{"attn_scale": 0.125, "parallel_block": false, "init_std_down": 0.0}
Each number is 50 + 12 x the weight over its row's rms, rounded and kept within 0 to 99. Layers, rows and columns count from 0. The size before them is the row's rms in percent of the matrix's.

# layer 8 MLP up, 896x224, rms 0.0629, rows 120-132, columns 56-111
100:59 62 29 51 55 54 50 53 47 47 53 34 46 46 40 56 40 40 43 52 51 60 73 46 43 38 63 30 49 52 45 30 44 42 52 36 73 53 65 24 45 38 63 62 53 39 61 37 40 38 26 62 59 50 60 48
100:56 57 67 54 56 37 71 39 62 57 41 65 57 64 51 45 50 52 36 75 29 59 48 44 38 65 63 45 74 51 54 52 43 42 53 69 50 35 49 58 46 52 68 79 63 62 48 46 50 21 55 54 48 42 49 42
096:63 58 50 58 66 43 57 25 44 59 59 81 45 44 41 40 48 45 26 47 39 64 50 65 48 57 50 50 57 47 61 53 50 32 43 69 53 46 35 56 61 63 45 57 47 63 51 59 62 42 29 74 48 41 47 59
093:40 40 25 40 72 51 39 54 49 63 66 67 47 39 15 42 43 53 39 69 47 44 55 45 42 59 49 46 52 40 44 68 54 42 53 67 40 39 41 62 38 49 82 61 32 37 54 37 73 39 48 50 26 78 66 58
106:62 77 45 56 36 56 55 41 18 45 37 37 69 69 50 44 60 61 58 59 48 41 37 19 60 56 52 31 47 46 56 44 48 52 60 54 43 56 48 51 35 44 64 58 37 65 60 47 62 44 48 78 44 47 43 27
100:49 26 61 46 61 37 46 47 48 85 35 42 48 38 57 52 54 27 27 52 27 46 58 52 46 63 35 70 30 43 72 41 41 46 57 39 76 59 66 44 49 37 37 55 52 55 55 65 38 70 63 63 61 55 60 54
113:68 50 35 45 46 62 72 59 43 56 57 61 56 50 46 63 22 52 41 44 44 64 42 57 66 38 50 36 28 70 53 59 58 73 45 37 61 56 35 55 60 28 51 45 62 65 42 37 47 63 46 65 44 50 35 66
097:56 39 49 42 37 42 66 36 47 58 41 38 26 49 45 27 36 60 54 56 47 50 35 41 57 38 39 40 55 38 63 61 48 59 46 59 11 43 29 45 52 56 57 52 49 54 43 49 59 23 57 49 51 77 75 29
100:48 62 68 34 43 41 29 75 45 46 52 43 52 58 59 41 43 74 28 65 65 42 55 62 39 15 47 39 63 40 56 55 52 53 67 46 65 45 58 43 47 46 29 50 43 51 66 63 64 45 54 55 35 39 48 61
093:48 62 32 45 58 41 52 63 58 56 54 55 25 44 44 29 66 71 24 44 52 51 41 52 37 55 55 85 46 41 15 36 58 37 34 42 60 41 58 52 57 59 26 51 59 60 53 44 48 45 55 51 70 47 32 48
100:36 40 46 74 31 45 45 31 45 59 56 52 39 40 54 55 37 46 43 54 39 50 46 35 54 72 66 62 60 55 41 62 51 48 59 43 61 48 57 36 52 65 47 44 54 55 40 59 59 60 35 44 57 64 56 59
095:33 52 41 53 49 57 35 49 66 32 81 53 57 51 64 34 61 64 38 54 58 67 53 42 55 51 39 37 33 60 61 27 50 57 30 62 52 55 61 69 38 54 56 53 57 42 75 53 51 40 49 53 74 67 42 50
108:63 44 63 52 46 55 30 48 58 66 56 61 38 44 45 67 70 41 52 33 43 72 58 43 59 57 48 43 59 38 43 62 69 23 54 44 64 47 37 43 59 30 50 44 38 57 62 67 60 44 43 43 37 56 37 52
# layer 8 MLP down (transposed), 896x224, rms 0.0582, rows 120-131, columns 56-111
097:60 59 29 65 60 55 39 45 46 51 64 57 40 61 58 30 37 62 36 39 47 43 54 63 54 53 74 71 39 57 52 41 55 23 52 44 34 43 61 46 52 72 69 76 40 59 34 50 27 48 36 72 56 41 58 41
103:54 42 60 45 28 38 58 54 47 38 55 39 54 64 36 39 61 39 37 45 50 78 54 42 43 61 54 54 32 31 34 41 28 53 16 47 54 36 50 60 44 58 47 63 52 53 51 60 49 71 49 56 56 54 58 49
093:54 48 41 51 42 52 41 43 40 61 48 56 60 45 54 60 24 73 49 53 56 42 50 55 40 47 44 33 89 23 32 56 55 67 70 74 38 56 64 36 49 44 63 42 45 67 38 40 39 56 59 45 57 41 43 51
096:45 41 54 54 43 62 48 46 70 49 43 33 51 78 42 66 38 31 28 49 45 43 48 42 54 65 46 47 42 50 53 40 58 58 45 49 59 53 39 44 58 51 49 31 50 44 37 52 34 43 54 62 60 62 48 49
109:38 50 42 46 52 44 31 55 68 63 32 53 35 47 42 62 41 49 32 53 33 65 57 63 54 48 50 69 45 62 52 47 44 43 55 47 35 38 51 57 38 59 92 52 41 24 39 63 65 48 46 33 37 52 33 58
100:39 67 50 47 61 61 48 64 57 36 41 45 69 47 39 41 51 35 39 24 63 45 49 51 80 64 45 64 25 77 46 68 48 49 33 56 39 58 38 62 46 59 53 55 39 55 46 60 31 75 35 45 23 49 59 65
106:68 44 51 63 55 34 52 53 41 46 48 62 56 44 61 50 41 53 67 62 46 69 55 42 56 40 55 67 45 53 43 34 48 46 45 47 44 51 43 41 59 62 45 45 51 60 57 61 58 56 58 32 34 56 40 49
102:52 72 56 41 37 51 45 70 61 60 47 49 52 32 57 48 57 34 52 64 47 34 44 28 48 49 66 57 47 61 46 18 45 65 76 57 31 28 49 41 46 71 42 24 70 38 46 50 46 45 57 67 37 33 61 62
099:47 35 46 50 49 50 45 25 26 29 48 48 48 39 70 51 69 44 39 61 41 48 65 71 41 73 55 58 42 60 53 36 46 37 79 35 34 54 72 47 54 46 49 52 69 54 70 58 59 56 35 66 60 38 44 42
091:51 60 68 51 68 50 46 53 45 50 69 47 35 62 62 56 40 48 50 45 45 45 62 44 40 50 54 27 55 72 27 61 45 51 39 49 41 39 58 58 29 70 39 48 48 47 40 43 42 41 59 42 49 79 57 31
106:14 23 35 51 50 53 50 48 61 40 53 77 67 38 38 48 53 65 50 73 57 56 50 42 59 42 43 66 33 56 55 44 64 42 40 38 45 67 63 38 32 34 70 20 49 30 53 39 54 66 37 38 48 55 55 63
094:33 50 72 60 75 37 45 42 62 52 40 60 51 58 51 77 40 55 70 59 57 47 52 50 48 59 34 49 39 46 46 56 54 31 38 53 44 39 58 46 68 62 47 45 30 43 41 52 52 43 47 31 43 57 48 47